config.yaml
n_layer: 10
d_model: 128
n_head: 4
n_kv_head: 4
head_dim: 32
d_mlp: 512
vocab_size: 16384
activation: "squared_relu"
norm: "rmsnorm"
norm_place: "pre"
norm_eps: 1e-06
positions: "rope"
rope_base: 1020.0
rope_fraction: 0.25
qk_norm: true
attn_scale: 0.271
bias: "qkv"
tie_embeddings: false
parallel_block: false
extras: ["local attention windows", "gated attention", "exclusive self-attention", "short convolutions", "capped logits"]
init: "orth"
init_std_qkv: 0.123
init_std_o: 0.0274
init_std_up: 0.123
init_std_down: 0.0137
optimizer: "muon_variant"
lr: 0.0118
lr_mult_o: 3.0
lr_head: 0.00881
warmup_steps: 88
schedule: "wsd"
decay_fraction: 0.621
decay_shape: "sqrt"
final_lr_fraction: 0.0
batch_tokens: [16384, 32768, 65536]
seq_len: 1024
doc_mask: true
train_tokens: 199700000
steps: 6080
dataset: "wikipedia_en"
Each number is 128 + 24 x the weight over its row's rms, rounded and kept within 0 to 255. Layers, rows and columns count from 0. Numbers have three digits each. The size before them is the row's rms in percent of the matrix's.

# k: layer 7 attention key, 128x128, rms 0.22, rows 33-63, columns 0-127
# q: layer 7 attention query, 128x128, rms 0.215, rows 34-63, columns 0-127
# v: layer 7 attention value, 128x128, rms 0.289, rows 32-53, columns 0-127
# o: layer 7 attention output (transposed), 128x128, rms 0.736, rows 32-53, columns 0-127
k33 069:122125137130128154143149152099178157127149120086146186137127087126187150107159156109109146130161109107117111068154167117125108150145167129126135114095112153120126105137084058129138118106118134126121120181157149120146143147118100152131130133137116133104126126113158148138123095152149131133144122153151094152133148123115185152182169140115082121136164123121149129158115121112126150096114
q34 085:151084162129112177109150126121149148138152158142140112105161097092138143121108102118110114132129134082122132220155136115090158153147134108106113169119111133144112130117116119153162137132132126083101125122131134139117112154148086112163113150136139128095109095075127076121091087138113141133178123158136112164070119143116115110156130099139124123101120163117135097122113107112155116124138
k34 140:129111110101129173129148142137138170098162162088126154140142125081168122140139108146107153123122141088113122163137118150093143133117147156146097142085118125143098102136104128140145117172114104088088141116109172148135122123091095147166092111163088124099124134122109084115083138106141125121182109130126107154099147132102150129147178108158123140116154152102152148116098114093124154086128
q35 089:118115101126128126104163109149154078128119134109157113074129076119157110141149124104119141100174113158142109167102113115170133114066147105160132138144107083139173160135120127145159132121120114135142109134148148147157167123110144105161132129120139116136097136097153067135163107094106142117116124167096160099095132122129095147113113093150108093168107108120149123139087125127109162133108
k35 098:141074141086109128125157105126120149137108159131139143082133109136130126141112115113168118131185148115138108157101107140119126160166157097111138182121094110183067120155116167094117117157139140117154154074094142134158122131078146143119126102121132129133075110153144133142116147149091130104132145141129121158163110140161114121130120147109069095119104139108121129130144092128146134130165
q36 050:111163112153138123134136163119121152088149148140140160120117136150101121073125099163112149161113137085156150154163152113108118132154079127157122100132143137155131124166172138104114142161103104119117098137147128073102113116126078127099153092129141156085135099146125161149113150136095150118156145171097171125167163126137106121102099113092159142118154145178126158140151116134116114123120
k36 056:123096121108170078134165122117119123123116134132103184130133121141141110091105167159148116107129129150110111126126154129107141114130150075107167116095107134104152119133129122117179137111137140152140149110124126116202115156102126135126094142138113127092102107097171139107141158115098122126072105146116085134185128130134116089142135130084149113156127113146101108088130134158131106087177
q37 156:151134088155118133108122117113075117110157114162127141063144119124092100135103104163144134118143126103135121104160136099147080091159131113105132150172141110117194147152136170134124155130108146132163134128064105103120136125104187110116139123147128090113039099135119125125122118113126114123097112127115112111131126109126122134136124157125095117141150124120126129123120099096129151134072
k37 127:133088138138104115142111156119090123143152087173141111103137146132082134159095109128121093117118074108144121108122125107151139163163119099115129146121124138141131148123118165142124106114123145164169133078126087126072148162131175095108153122098148109169136113151093101116140106173137134154130124102150142104130089119156137139104082172083141098134105116144096114114141092142139149138096
q38 113:154113188119140145134143129139188138146129183113125112157148105109153179113148117108100116124104125117118155203148144160098193156135120128135114133089097133142085100122127098138153129117126120109101136109165131176140114137145074113151120139122131136097173125092136138106123102158122129146186125159143122136092141153138110120135128107117152121097104163137142099145129137133153101124137
k38 103:092140119134159139140127120158141156146124157084118110173151149126169154105175147121136117107089145066143100124135148141102106108139169116158114108133166167138155159156166121127145111083153119125121159194144166147136102157129119154148106130160098126115158145075122154109111106109124106115143138182110146147131140113110117114103162121121100103139142121128126086125129108106117118082118
q39 094:159141140149117129162110121118179131169141113122124109099192084110123102106101154161169138101160085115108151161168165119129142128146142091092110138128121137134116129143131160152101150139125103146162123086125118149117164134137131125137150173108136090184112113129106192146125128069143149131105116105105181105097147128164129118121093121143172122113128138132136113132132127129097114113122
k39 102:204131131135129170127075126117088152118154109152137123090160159109093144127118092132152133101098145145105138128154131104149108138140145106100133101121137123178128154104143143144134131095129114142138111154091133169091155157102138132117141081136139141145102109151082122105085126123105087137108143100110139137145136143130118084137162143147105096155145086131127110105202106114137141107108
q40 105:175087120183116152123139151145144167132142126123149072095162091112125111147113152129164167159140102126147109119155156056119117121141124137146106145127142150110105134114131126101139107112135103145158116118110119081133113110110217108149122162167118162124108129144072121127127128115101160124161129087168106098123115113153137149132104130176122137141137092115119127134138112143129118123122
k40 107:152083138162126165138114139141119145120134094111127128082108129120137130136101147115182092156136150127137140107130106095095129115099174135148100142138132144144099111119139137115127139135120104167137156134071136104145109127125163126116142149176131136154120129150072113152096183090142127145099111125101177144101132097160154124149131138151099089163097125061114102112181098129114114136129
q41 097:106105158125085116103128125091151114156134118155124149172110120148145111123095163155126126119082116105099141116102133146118085156112136123133141104168152121110184113119121097103163068152143119126129128139154137136145160149148149127131113103107112122114143118111147190142134070096137129108111159151088163141155181128121113143119175101102127114081119107145135132167099127136145122114082
k41 105:131118124117124134130109101097121103136153094141104159124118115127088130155114151126085154112145101146081144155124168109126132177146133148125138131133111117106112098108123112144144133162116115151119106130144137147138161119119113071104172098152154108153151059165148087141131125155155115157088115120125133155127150181147145130149134089163120106163138111159137103150149132154199104107090
q42 091:118170150107136117153146133110088091102161160106119140135146133146120109136181104119125157132124166146126134124147137156145127131129134140148119107140126100105110183179146165155088118098097138141130115104111131196096141096100095141140083074104151119135111108106154164115139140138112128121134118117152139143154098143122132099108106090134194105112148151078143106120109098152115151162132
k42 092:151152144117142195162128115112116113114158110168169150112116146102143083145182129119118179082090153138077170155112093118111101150123129121118104125108140122110147129147119105169095143128051111127136115119122142163143157112130097113126101123112162096168124113113125107133139152121106148114165110129122122095089113122114109133128137101160149081121148136153144108113141111118105139122165
q43 092:143178066128107119115126128155145068129096153152102100133152156173126095120104079110130136159129130165147150159131128111106149117115124087111113139144124124130110143087127155105126102152149086124127111160126137083134116159144168109132133118148152161113104182130102063158098116147126131091124142144089120120094113100135105120130119140130119108108134121164122152164133102091118127174114
k43 099:157065111127106095122137119174141116104144120109119142106102150108104132168118160077156133143146121144135140165140117099118149126132119156145107180116095102142109100131106139133062107159106117108074105104087138113124122139154154121124154117118099143143124171161121135096082131125130136075140151121088087099086117097128134143100115122137136101160140148142137144137121088097157141105136
q44 092:144084114096122145118055081127114173155125124180111129186138102126131179076072117091129131119142127134123117120111145133122107122133107109118149139143145122122112082111168119108139124121148121111119158156120129112181095122137085127164108076125105114095120101164122105167108108153137128128137150125114129130145144109155128130117134100135115135116102088139152171118112147160174103126126
k44 090:091145154109147101121107132153141128177091130151126141142131100133141178114152117119085139139169135111132088140124176157118170159086110148125125124116102120108114106134132112100127136103126129135125122073133137138146148132161086100144146140099128122145176106113144119129172149145093151156094143086140131085116095125132146097082107094142134114174096117192110140113114158110145096148141
q45 095:136059174156101128126133180180180104153098166141126103118127087118142135177128147148117172114149138105131151166125111098128112123129129137105130168140106152134129153069143160116133125137117115129093148108119145113181122147140164142123122101101136159107104105135119139128124093106126098127179092138107133105148107140118118139149129138160131132122087103084134091149147090111125149125109
k45 093:113125120128171147161115135163171142126076171110143105108170128110106157169105128129145138139181100154153143155118180114112130088153148099089128122174129142139151144102101128118119105156108085130114150123141128109163135150104158166124105155158144112156123119121152133135126137104126090123149103141123130125149120102136126127120098118200112134135108121140146135102183149081083100145119
q46 110:092158142146104084097149134129102103109173124144126157080119143123165099151152107138145161116155153151104173117136117117164110107163138124157134161127121092072115127160099138132097121105109171141117124138084145146083116097124154125128146144150094113128096098129103112102115144096105129104110093107137122156114149149093179134169104086130114146121172141116133106108130126121088153111111
k46 106:112143151136146125095119147095111077124156124123151121123164094133177058152124125143174130104129148126130114136117096109137105097134106111145087157114145070128091155134095170129137156110104144152159157125118129129105111145111186135128146150128108154144114090125112129126127106122126131114189145092136118144103141113133159148152113116153191149097130148095110118152102111125078151134130
q47 096:138118095172115123119142107116120151136111116183103115154062131108092174133147133131122139152128132108098149126111144113129134142150112128146123085119100110135144088115208107162137140127115136133139101105134128134113098120141113116130091185104094071149088133157156114102129100138160147124119108128107114131186103143121104130114131066098148124097169103134147139155102136148135109137120
k47 102:119122129116109123093175164142085161097108148151145159135159143100148134097150140080117148138113108095159130137095158106112098124132118133150103110088135129118160154129161107116159111112145151084162159153133093179101128176142153162121109109152119102122150122083173150106134110135146157118126133179097162103151144116160138162096124168125135124145154133111127097130109105141159133109147
q48 122:154147119102117100135144134143108166106050101131128123171106121170087154135141143116111111146092112118135142064126133172117143127163127164118178090115132073125126131133137084099155137107130149115115113104131132150101111136164127150121133141109096149134183125126126126131128140176174160159116149148180128126150092120123133118113124149101165102107128141174131112168139140125134107119132
k48 117:134163114079149094141154089142153159112108124122103159166107135147103173118144144092137122159089119130127118085124150174134093134129136155163170106127160143133146128169173096087125159142131120120145084134145129140136100114152069112104118129132127148108149150113126143176151130152138153129135176147143079144167111129158097132125152147095131099101156124149166118116103136139126126096125
q49 088:083179143118116111155125114121103111141142146139160156151109087105183090116100113111151138103103136138116108121089141169153123158119092097119101160103126172100095115137121171129114095093103116135143119141162182167092118125153098153125113098097107089120136106130106158151122115149145129097118143141155130116140174122149103160069147144136130114106127115126162153157105144133118145110139
k49 088:116179116122172120121129067138124120133144121125118174173110106113107114121082153113119124118133125124108101159111125182096191158129070100156157129128114144120096107113113128107131134127135163127141074115138132181099135135133094129155120117121117096154096087126160115151133147163127147107089116145121154151111143152116131155099132118103132138163131136136165141103137175166126103163117
q50 096:161140099079168129123141096140179090139139146141136124115116159180138174124160114098117105150142116099123128104080180133128153130107116133126136116145136136150120167149110142079083147127131116096096129113128110094159160092126098106148156084127137118105115092148141150110139149128087132140135148135125115119116088138129130098108130118097158136092124189137111184134121089113161121116138
k50 094:147101073100149119098140125128089142098120100144153123085113165131121139095172109073138109151117145123122089118103119121078159103141111127141128111153115112161139147136104122107104144098126141129151097151133121127107136139117081103126126121103127087098140132153108123109133138127103138135157147152145106091073052131099118151101151081121128093161143176162114155109133124137147149140157
q51 088:170077153119160138119121092139113166137155162128165106104156101121133130149155125068142150122110108153120108114138131135116132100102125130135138077106134115110092129099129147139117115146137094137125114138140118086185139125149126104114122109128156200126142141124120066159155099072081167121124146117134155083135172141116126124133105146156127123138074123119124102138151152117140107141104
k51 087:120118125164145147121134085161135112140106126114153080072134152143148123103119093089073124148085104121139175147127103117165122138088151111127153155140120137105149131123152109089154136153166117161111128088152143082204117119122101112137165148129124181092101117124110109136117138116094151118081138122123140125120148120121135113141123138125153159078132170115106155113135131158108127126142
q52 089:133138146097114092149144159136110132151148103122158132095112109108106129155121080145112157136135091166144129126146149136156085097141133162086136153133144154132163145136119182093074126127146088118115122104101134090162139142135086110125134114153139153138084120149129159197136076125149131103099105114134084128135112132153106089130120147165102118152125172110098118137132100119100148115114
k52 086:179171143131100119155114142145163105122133086153196100115146133112094136128093128128111120136128136129147079136094122103105087148147103117116184104115113155168142129147102106114104136137145089069104129092107130115077122122158151134146163147139114137129093098149145104127133072162116126120132133114127115162111131134157075108144150151155165143148139177137118137132149116135131136136129
q53 089:131126129104166098170154140128096118082124099133132140113142113125118121178129172195133137105128098120152153116091123121156140117130121160126109167132131088150110144175154154191162154109118130103095133148093135141100117102103126130141139164090154097132111062128149144126097150156117098127137135125130139132163126153113125118164098160128147089139111124097132126137110146145096147076116
k53 091:135119114126147125168095126050131124136131146182147142128146123159128131155161136189159143090130148102133140086160148115144123118145132103106102098123117110121105133117115113125175128144132119114156124142099095132127136153110124141142138130114182152170077148109109153151122131112135121120172126115134157128107148126167138077162107137118138059101080166140137146142110173110105132127128
q54 104:130135147135177162082132134101142156136105075181152110153101133126126152135095125126098140118157145084120119111141173153151124131147126097111163122143159162096131122064130138058132156103171117118126118081131155096144159094144149138128146183133118089105133116173120119114135170145145157135120154097130098146162109129117117114145116149141100132105135137120110141123158135132145140145140
k54 087:188101148135176119113104104130145157088104122153137088149141102142142105103085129084136118096152154090110106112131141101146136160124129091133151105146170152092126167090139141087113088139176124128162106102128119137098149104136166163119122149126141135110130136141074168144092084143159156128171130136127149158144132123111162139155123130133129103149138145133121124094121129136132176112148
q55 091:138181121204115149135142141109134112165129122148123118131150139155140134162105144155163137120134120135184159148129120155147132140085135107121122116125146139173094112079131072148132126123121094131102168146161133101138122098142151184157116118179118134133121148104164164146129143110113135090129135106125129160149172107144140137134129147158156142157112147106173085111121109136102094133096
k55 101:114178130151166122139131126165152116111105102150094126136133124119123134110112130104108096135137129174107140117107132135140159154086152160112124151143126108150096136115151125101125136148094111174111173086111146095179145110153121128105122154107133190131125108140139073150066146104099104109130131140121081126171133119167153121130117125129186105133142127092108156147117093129136089130092
q56 087:157125094138116101126088097111150191126108147100141130119154118134157136136093080116151130153118115122105109092119095077154159117110115132114132111151100176091115093136069139116099088141131101187118101132116141096163137142153134111127154172169110132139117135097114123099127138092136158108118111092120154145121120105100148086140133171134105138119168136147127176113113113132146141126123
k56 086:130088123090118133100091128112142138164128129089098084079137145118165132102148125134143132149120143137174124119119111084157101116108142121122113150109138180121150101139139138137130134162095127123173120110129117143130177143156189150116156132167097128096206146113089105121153115107118113158129123135116151107081122131081103091131149154127143117102119106145147129131132112096145133154169
q57 108:143068123118095133195137171105099133122143146113156098137127120091126109124145141115153137115172115128118104121148135135127121142138130120132143130154116096149126151121099139114103116136095068113126143130112167086154098120118100193136157079122134143140146152143093060130108111108151105104135122125157100113144135126121070129165138105168100135161154129092138135173096135130130129134105
k57 107:121154161116131131142160198158141139136146129162133093106128115067150123137157140098112136171145117096131147139154110160113173159136141141091146149112132122104136135112123147116090102164131072124140121076154147121091123106159097153120130117114165134138129132111100107134175158088163147102124136113109153081099133121125093112115135132155085082138125119109138149156148132118109093147103
q58 112:154163170125144127115128126132104131132115134122125118163188115157097116149141104175104108170160093119116119145108152185096139133146103098113137126153108096159132149146127086087145114127119093119142148113131099133133125126131109142156136170129135131150157142091168157117179128146131164108122171123131110158152150122157103144126146142108152144122189161189115149148105117107109090108146
k58 110:121161136090139145164140123160148157111126107103119143175114120139108176108161167106116114116109121098109085105090143170110097100095153116143126119147109131149195141142144146110122115073175117096144140161122150125142108098109126150144126095126131118129138152141128166103149112133149088111135159173098142127152134123104106113116164159143121116125162120186114140170127135107163139121169
q59 120:126106110128151173124120134158137153148171162088147094111171100036123057135134111129108150105160123135122153112169158115144122116104143127115114133131122143139134097134106188162134115141092100146107156146090164141129172128096116161109129118134137128117137145129098121121099099103132108115121145144133129108081165134141117131144136163148138127133116132129122103106153132086081112098108
k59 115:147129091125167191126128103102137098147176152093152108091151132116116134154119084160098143160139131165132160136158108091155128121101108130110138116097120132148106096111122161089116148146116101163105133133122171097124116107137141148121122116141148138122076141120156111127112108075119138122151151092161096123077138157133111097132099125160137123126128104127127091136188119116079122162140
q60 095:073168153116137138136106091144149101110100167115110141128149142133096132129086107083161129119117116106128130117105137158136134140127139112123102137112145175075073116142160153115117168138114137119151126139149134174104067127096073124132133147102094069131142109130137111135115141125099118161128102148114155136160117138081133168121139104106150149095170097120102137115092134153129140122151
k60 100:112131123098173138142132099124146109138095188120133179131116106169119139140084101131162118103108080091128123129096117142132113122130102089109114154149159136129120148104153152158109104146103130122133117080130146180151062153095108162119175134108120112116143126159124168107127149164105137116117111156100125109136153129143114121106140112113123136097152150150133122110072188133144099126147
q61 140:138131156139097186131080178129131126123180140087150099095173080071174104160173130134147148136145161130125126125133117117136154104127113156111114146103104104111113116129131157141096118125100113142153113133113147130105158096095134138138136134124120137151130122068101140126130124086138153109162090116119143116096163138143133094143109126158116132140126119099140108117186102116074156144127
k61 117:118116089188121208173051117120137120145146136125120081104181114087158096133139113137137123152141159137130131089153123123148147139105147107118112102118122136113152111096122156103088136142109132192132141165141152121155143137086127145136135121118130157134105134108106139141137149106083084123148101100126132131101129141129136109166120109167132131105129132127116154112171136120090145141138
q62 099:178142113170150150149123080109122109132150171121127141095144134104127101143136108138149125105165119149125141199103093116153164121126105113145095151149134076135136119139151164151166146159082142149113150107124099092115127105119110111140124138130146112117076153123148109152086123121114123144130159123109071092111094130161118137121105064134113114096099108109104110112137108109100136138142
k62 111:104161148128135173154137130155151139168140172110143142130161124125168089136138138119143151113167135147131121119151137104150132102130155103133083100137170115154147157144134189152143138088146133175142150188114149141110099156103168136158134126162111130142119143120126155128121139096110099089134100157066125091123103119149124115102143092122134140125117107120137145109089101099070106136135
q63 109:115154147110132133090120170133119120121150151069138110088170109106126110161123086149105133140154133130157144116138140124145130083133158139111098129125098114149127107124097207125141121150102131127109134161094152125124127125138109139150175105151122170129074137100103150147122123066108115104137105098164114132079123127120138104150134115172122158126113101082116139122164139120083122135164
k63 101:089106115118112135110128164128096111121157132114143060102128129112146095137116089152143121111144150107161152131149090093166106145097123092116089131127132084162149109165100202134102130161078116120119134139129122131138095151148111133152159147140160150123088138160110138149092145103098097113114094113134144139083133133144120112138123122176168135141120134122118110128163132096101093156109
v32 088:127138142126121156143141159096155121149147081130081157140127176155172145114135108101135095135106106123101167131139103139165149139102153184120156138107151120110138084114122101094122153132090075153088145127137148141127129114124089098157124125107128117084153123145124111115119186134145103134135159109105126099108124122103100126097104149148128153078110118139147178131152138129145112142186
o32 084:101146138123129103109132083169136066108151102119141134121163078097133136148162099158127145141118162151183121095135124125113146101168123108106168099145105109127089116083116149131134147150137155136128104093113099138120096091124150136131161113151137118152092140134144100166144126108111086137144122150120133113058147099141157141144152131104168114146120118123113142105157113080096140118099
v33 085:120150146128143151158120129185112097132129115115131150122187117190112113154135151119121160116106113124139153138104151115128109129158150143154113117111148150163150139045104139127111076124154169152124163154160136144131110149121166106110134102136183149120128111110126102098150134154111117126124151119163096173135135132166082126126134124137152123053136118137120106102127140143160130106110
o33 087:136108146136113123148136145071089166120145074122121105108088109084142113133099115167159118121136107104150064151121128133098105151136104148121110153147130126085109119144149128137137152149085127119117104126082099150177129108138112084122129107156103116136137133094138165119102118169142151141110112106136134123126126074121179148143098118141136179151136124113119133093096132167105103087116
v34 099:147138132106142103122095119112132126096108094168091125100107184127108139152099143134165104165105177114151149154164147169141130175138114125088114101137119120100125120108176099068124148120103137115111116091140141159143123139182128098131130123139097114093114130117148165136109091149136105184105143129129121126122154094132163153141134133132140132090177095130147133125143134093119126176138
o34 105:177128128160146159118133154146154160117166142098132082113147104132146123144188117124121131127164147162137152110127112089117097100135149152150114130123118154155119130083131136125105121170174126156170156146092146092140136089085142091109161119146179156107094112148107128124126157096110133131152113118153100120109121140145119101188128119163115153147089150147092096118153113115119140103123
v35 095:078112152134135130080133132140126172148144117149091137149146107106097130093151114105142114117120116116156134118167087142100116157179099158099128119133088131150135132152136105149078099146097136113141160135122123095100134155155132123141123148135080161137113165135134095064165162129101126137114136071142077104127149128120143170144107109106137102140129105094154122127078135116147159139126
o35 097:124140115132128148153137136141113120130108132085129111130129129079141133141128175171114183069145092149146111129111108135165120082113132125157090134100129126171126117111124121132155178141099130155091144140103141175163171132157126172085114117107132129101111122125140086120096132113114104101151130132078155138145101104147140128098114141140140129099130171131114094159181160093150118139106
v36 095:167112070134173146097137131110109185163135129134160101127097133162108146164112124116124132150169116124118145137148110140107113120092177107129105107123122125151115109149131141116187164146127102133140119130118089130118125119086142137107112088145093128102098117106156131130129114167160084120137140120073138158132139185129097099132120107137142117075112114126140142139092080158095152138143
o36 093:122144111101152124136136115151125099091154127104147152081114123108102124142110109169188148122188175118108135146118094124152115123109133151133112143109141130086142086128132208132094105107117132097153115160154126167125114130132136138148129120114182107126105120128100110141125139099103167099082097129145110126108083123100140129151165088125110167136123131095140111078137137120135125138163
v37 087:122110148137101115112127098143180131154129140114107137155116160098137098149113092070149112121103109150145137151158150116163122133148140121155135092142132157116171100138147115107131099132099129123106096100188153122054125155142138129151143114091114132111126143133134139083147124127122097133071129148148142163110072103158145161082120167094154098114112108103136130121119115161109114116112
o37 089:138149089134132125121143155124119134146124112124164126129120123112138144104116124127104141122175102096156133081122104112072128122091114148153151107136146148138145174124093109091179123133129132118142154192078103132164148108124135179140097133193123114147096173120126095142127143123143174124168177124113140084146125102119118132151137136125110122140142175154121112152137115098154080118138
v38 088:110080115104119106152146089156106144109100100129139138099127160141100139123144117140152127093099143147135178145157149129134119145144153108144149139103159162128172113143152168117121147120129130141115154156131141066133104122115129150138151075122151108117111079131113158118127085131091117142130183094142132127133118119086126110070151106130141101126120106149148126122175120054156111123092
o38 090:166153145149161124132112140148129127149127133091159072119150134109159118097159114085110129168102127143170109172104139123105178077123110104156175139077118107115109141110120109115124118129096119148129120085130111110132157129143097117131144100114133188124157156130134174129126158148083177127132113139163137107115119134094170119160109120121088128160146107111120148088131110145096123137134
v39 091:137149146117090072145143120098078182124136128101134121132105130141099117137136112141072125147120101118076124100089105137112160124142122129153098115094120107120098129144125128120136152162122093102117142095104082150112120115101156118141113090148159148141146079173093162138132123126101104108116126132172084152105099153136149127108163154150174136133145091083114146138126117160111121156136
o39 096:124129113143159134104126093141141113122156144141124192080113126106175146089114128108179115113109174121106145157120127114110102131121102109119112131095096138118134118153107148129132116106106187178152150162104116144110141116134123129132151107147107106110146143082146126135121137104134142162081113126112109119171140144135180153070110121116153147163105105090139106082128114138098179128133
v40 096:156109111134122162130105113105147157120127102137140134177084129103144138122146126159099118104151086149106133112127103137125119126128126129117145150154138116157082091149133133102178097112107091131150068117110152087103128129123153078129132114159151173172099136136121157101161154153125151119168121118125107120131088104132159133176142093164124112153116111113183135161105164121166142105123
o40 094:119145143110137139149151126135128109109117154113150120095173146090122116161145160120132141142158097051150123132128131125130130137131135150102130105098095178111123150140097138119115127119083117116126173139193113158139080130127134146095112111081096137132115130109123125114094135108108188113128149132128095122162081155096128127083105162105139141109119133135080113102164104091154146131159
v41 089:114143152131085111107150146103151121138128162142126189101132109108136123118145135191154156111131122109176162113119094131157129120088170130109161117111055147117126142113121110146135130127205090150173139108147101103112155114113128129160132100136162110082147127101130138134117171117124142090157138131116125115141162115145135147142123097089150141136106124107153142172134132122093141145118
o41 099:131164139166114105143111103148109124139086122169137111125112095183130165132114119109119130139155143156110109085137145120112116144155139104102131153135162147122095138126136114120096138127115132118093109180147161145131155130161130159096091133132106112156102141147139006128145121144093152108110101130117100151131076120135153113116136117112082142103129099121135132130118150117123144090119
v42 094:130114111072093112161107137118143152116139073174140130131113139098136150150154182144146095140108132084128122157131121119131156152096145106105171136085130114168108098150155123128126144133126127133169133091175120106122086147099162143172153129108134092123138132114107103108148160120081115111123133092104148112149117105155151139105134124123137104078109176104100139093127139102117126102164
o42 100:104109125131136167142114140137191120124124150084139140137128126098156095125156084104132117135152145189138130086113134176098156106145132107133096111136116145130134134119136165106126099143078088149150135138119111127120156138136070137106120090134113159143095138149125123165101079109124093132147128133159085119111101111160126117127134118166100130163091097135130152118164181115120164102103
v43 091:111135153129114143128130090155153155125120140153141130089139147068125121138132149109159135141171150123110111138153174132167135126100122103170161105160130132143141106097145129111112086119110104121144152081088156117130120152163138122168098154145100124120095075157098152136092109130073110116106120130125105168176130149117102166132112127187134101115132105104097141118164151119132125148096
o43 094:138080097127153154145127130143142139085151114082078113139170134145137118062131153131094103110104144176168123142112145115113137150145112135105136159121120161146118142112141085125158106170156130166174127114127112106088117123113140136109144129178132154114169141114121153096118132116155159144164134120120131110109127137101134116128128172112097168145137145129128151052126158124146168123145
v44 090:125146163155142139157081120149099106116095116136169128125143111149102135089113100152079142117110108083157123128156133142147129095136115078083111107129131157176152118133113146137117114153140117157126134095147140132143143106171088143135122113117183140137075097178148126174095146127112093118095119087127109122136074127136103113139119155149174110120101090125121138142154126124108093124127
o44 092:136098132151145155140166112112166144113116138134145111130133119136176104148133132131183143123138126117111126142126116100080111115165130127132189118125098098084128102103143115114138116090086146119094148143145108127138119145108192174119084170125113138093150156088167101089117122108076091082140111115138113110106142094144136110143137141113128122141155092114162109139132157112115174144114
v45 082:145143146133115163107108150122113112117112177068119152123157092137098127122153134109129092125110169105188161120098148111132132124147105154111140146133068157104108155133109154150090092132112108142123136126142071097083167068123129120137107120120134090127133143156130135111181106116146134162095127140130153156095139122152105088091151113146130136152132142113124091154132123153132111111098
o45 090:148128116153088095153167119113133133170097094149115117153079125140141166141126141117126120118081143144078129165135097152127088150085108124146146137114133111157152076079184081130155124134130111098121137144156155132141142129213114113132133128125110130154114163129143102113118121165132117121154115156122125146127131140147161165117117106112087114103132132136084144151110081123115146112121
v46 092:109084132133118124078151146117118130146140170146158167125107139163141125141150109139162150094099124127118160133170165091105139065107116116124138104119114127184149125134118112112115154109137133100131088129113137144130124121117088149169142158169161168127119096171142119143123158115109115080137151104149148163143144131162127157122140134125145179121177173142121148091115117150147157098152
o46 096:105198130170154107179139088128145103098131109132141132104138101109129134124092172107105131126155098171135083135100092156142109140134119128150140127128142146109143146136129115120102169093107133151185142135153120138072169141078140138137142106128088088106126124099135146130133108156153108122139174101094107108097106106116123075143125112116134095124158102129138118122096123129160140157134
v47 095:165129172109104119152113144157138152123132150191197142113158176162171120100110122161109149145121128163118107110159122130140141122139084119110136146099170131085091118138111142163139156176147125109138151135148149093114107086154127086119130099086142114128101113161148151152113110148129123121149125129086123137144130124109121116130153122147128146122120180138145100167144093149149137126172
o47 098:117098160114146140169130129109127132112157110121127144139128092147100142135119140138143146116129128116110119102142149144111136165166168136118134115105131121096129117107131149145095107150097154139107142150125139162105131127086119172108123120141131153162245139107128107187153140124130118107136081124212119116101137175113146147127151150146122130171119113127154163128116135146099132149118
v48 085:119143113095100148086123157118119052116150128115145129094142136137086172136109149077151078164085136132120149115120105156141169136089125101135124118096127146153141155127111121134117128135119060127132090147160119144142112131170115177149117104079147149140123148144119128119102139127124124147114151152145085150120125103135121160122151159151155131092120179101151145139104119172109127132134
o48 083:110122141130107130153103117098168102110120139143124080180095132109188099116139125114153160117150127180137110132128127085116108125108112147119187167154134130117155090136110127117150109165122162130120189126139105113163129088117113102124132122177103067166125134148114119184110122108129115133123140102097096095101131101145123140109075112152111127130111138106099135122117149125103116124148
v49 088:165087133131116131147129129154091128144155145139139154161139123102095116150172107123111161101098137143202114136100118142158105128171074114136150152141118154140146150144130129132151104146156130132132188094140122117112132109124128144141124142109115145093089169161139153103090152143149118122131108154177129106111147169090077147124151155118149145143110142135088068099128135153137137137144
o49 090:164147104151101092122157119095152120158118093125138122130121131142173099110125148141130140123122118112088130111145136097089160143127112160127122077113111093118129066132126102175147113093118121116123101122165148137121142145173141138104068127144135143131177102110141119130145122115147201117124180099122127126101088075144138128121128126105130115122121099168160131138132140125094072112141
v50 093:153124137116125089126146190112123126099142158154119141102177140134135143176123103114182118141119148142116144119140096108167149112110141111124107111128130111140076144116134182119120092138104101129103114125160134136128132156105150149106113136122123194125160114128048101151121121146167131085168133121134122176152114114176131147118141136131146090130082130133133086130132150157116157138134
o50 096:143153144124121154133096084139195114107142094118131119165102140107147134128113080114147119117126116126093073107103142109112112135164126170132151154115101123106161123175132095108131135117135119118167102141104108154151118106156091144126155112159129081117169121083134079163140123140150163153083081143111104102085127107160093125121119123097111126149119158127100134129124154152120152122115
v51 094:147153152135138108160185125095096118162158166136125067120115112176115115091138141134111156134168126134071133139099181148164146126073117120137139133134172142121138124145154121111111095132116123115094148138116097122161123139158098135133118094135143154201115137089155095123105141086152124142115142140093147164154113120122098121105146113145129150105124139142125090171113139128130117133113
o51 098:118139127090138125133157130143153114094141127133102152130105177112129153139091148102138123113125143130149123111145130094118148145144157155129143161108078064120127125125110128167126107166153153173153085168121137160117104170082148077139133142108121105119148122121118135111135133187146107101103116131139119101122127145077121164150079098135122127104100086086139169118139101161144143144154
v52 082:141128121129143139151096080092156153177080153118140117151125117154164159139171119133126105136140103131149069138116087124113114157155150110184100115105097170122134139128118130109129165142117172137122107141158094156156118084127115123103146123141161112173119144121093150139138169138120157100132141108115131187080133134140111104127155154110130162085105131134136105089136144110135150153126
o52 083:162095106140118128141143179118091108127126134118143139113093154139098101155090161102146123120108129074098130088157149149137117103125095141119182118120150097146136122098161135135092106131110113087171150114121126105093104116149111103167097096123130125129101121090109099147094102098154116151104109133171143086189124102155153116128136128140112114145132157126129089139108144158087133103153
v53 095:130120124125104158118099087137140078105142103148130166116142158067164104139120123128135152115132109133173176117158092131134125096136082141130095117122135117137172130144165093110128112157122128147163127127156127151163164135154116078157130123112116122107134095091116127156135159140114098125095072129136117113120145145115122143126122116097158069135121138098156111083067140117162120151112
o53 095:092118084156143149130156146137133151116142153143108071170156122136114118148106137158154129113157109132112100119122166106111119152122153115118137101164151140161113125096119167149114132155084126110120134165092149123120146164128168162123138099148153126132099164106147137141100133165108172116137159126122145119098105116155134123147161143114138157128101166155097079155165114096071092093153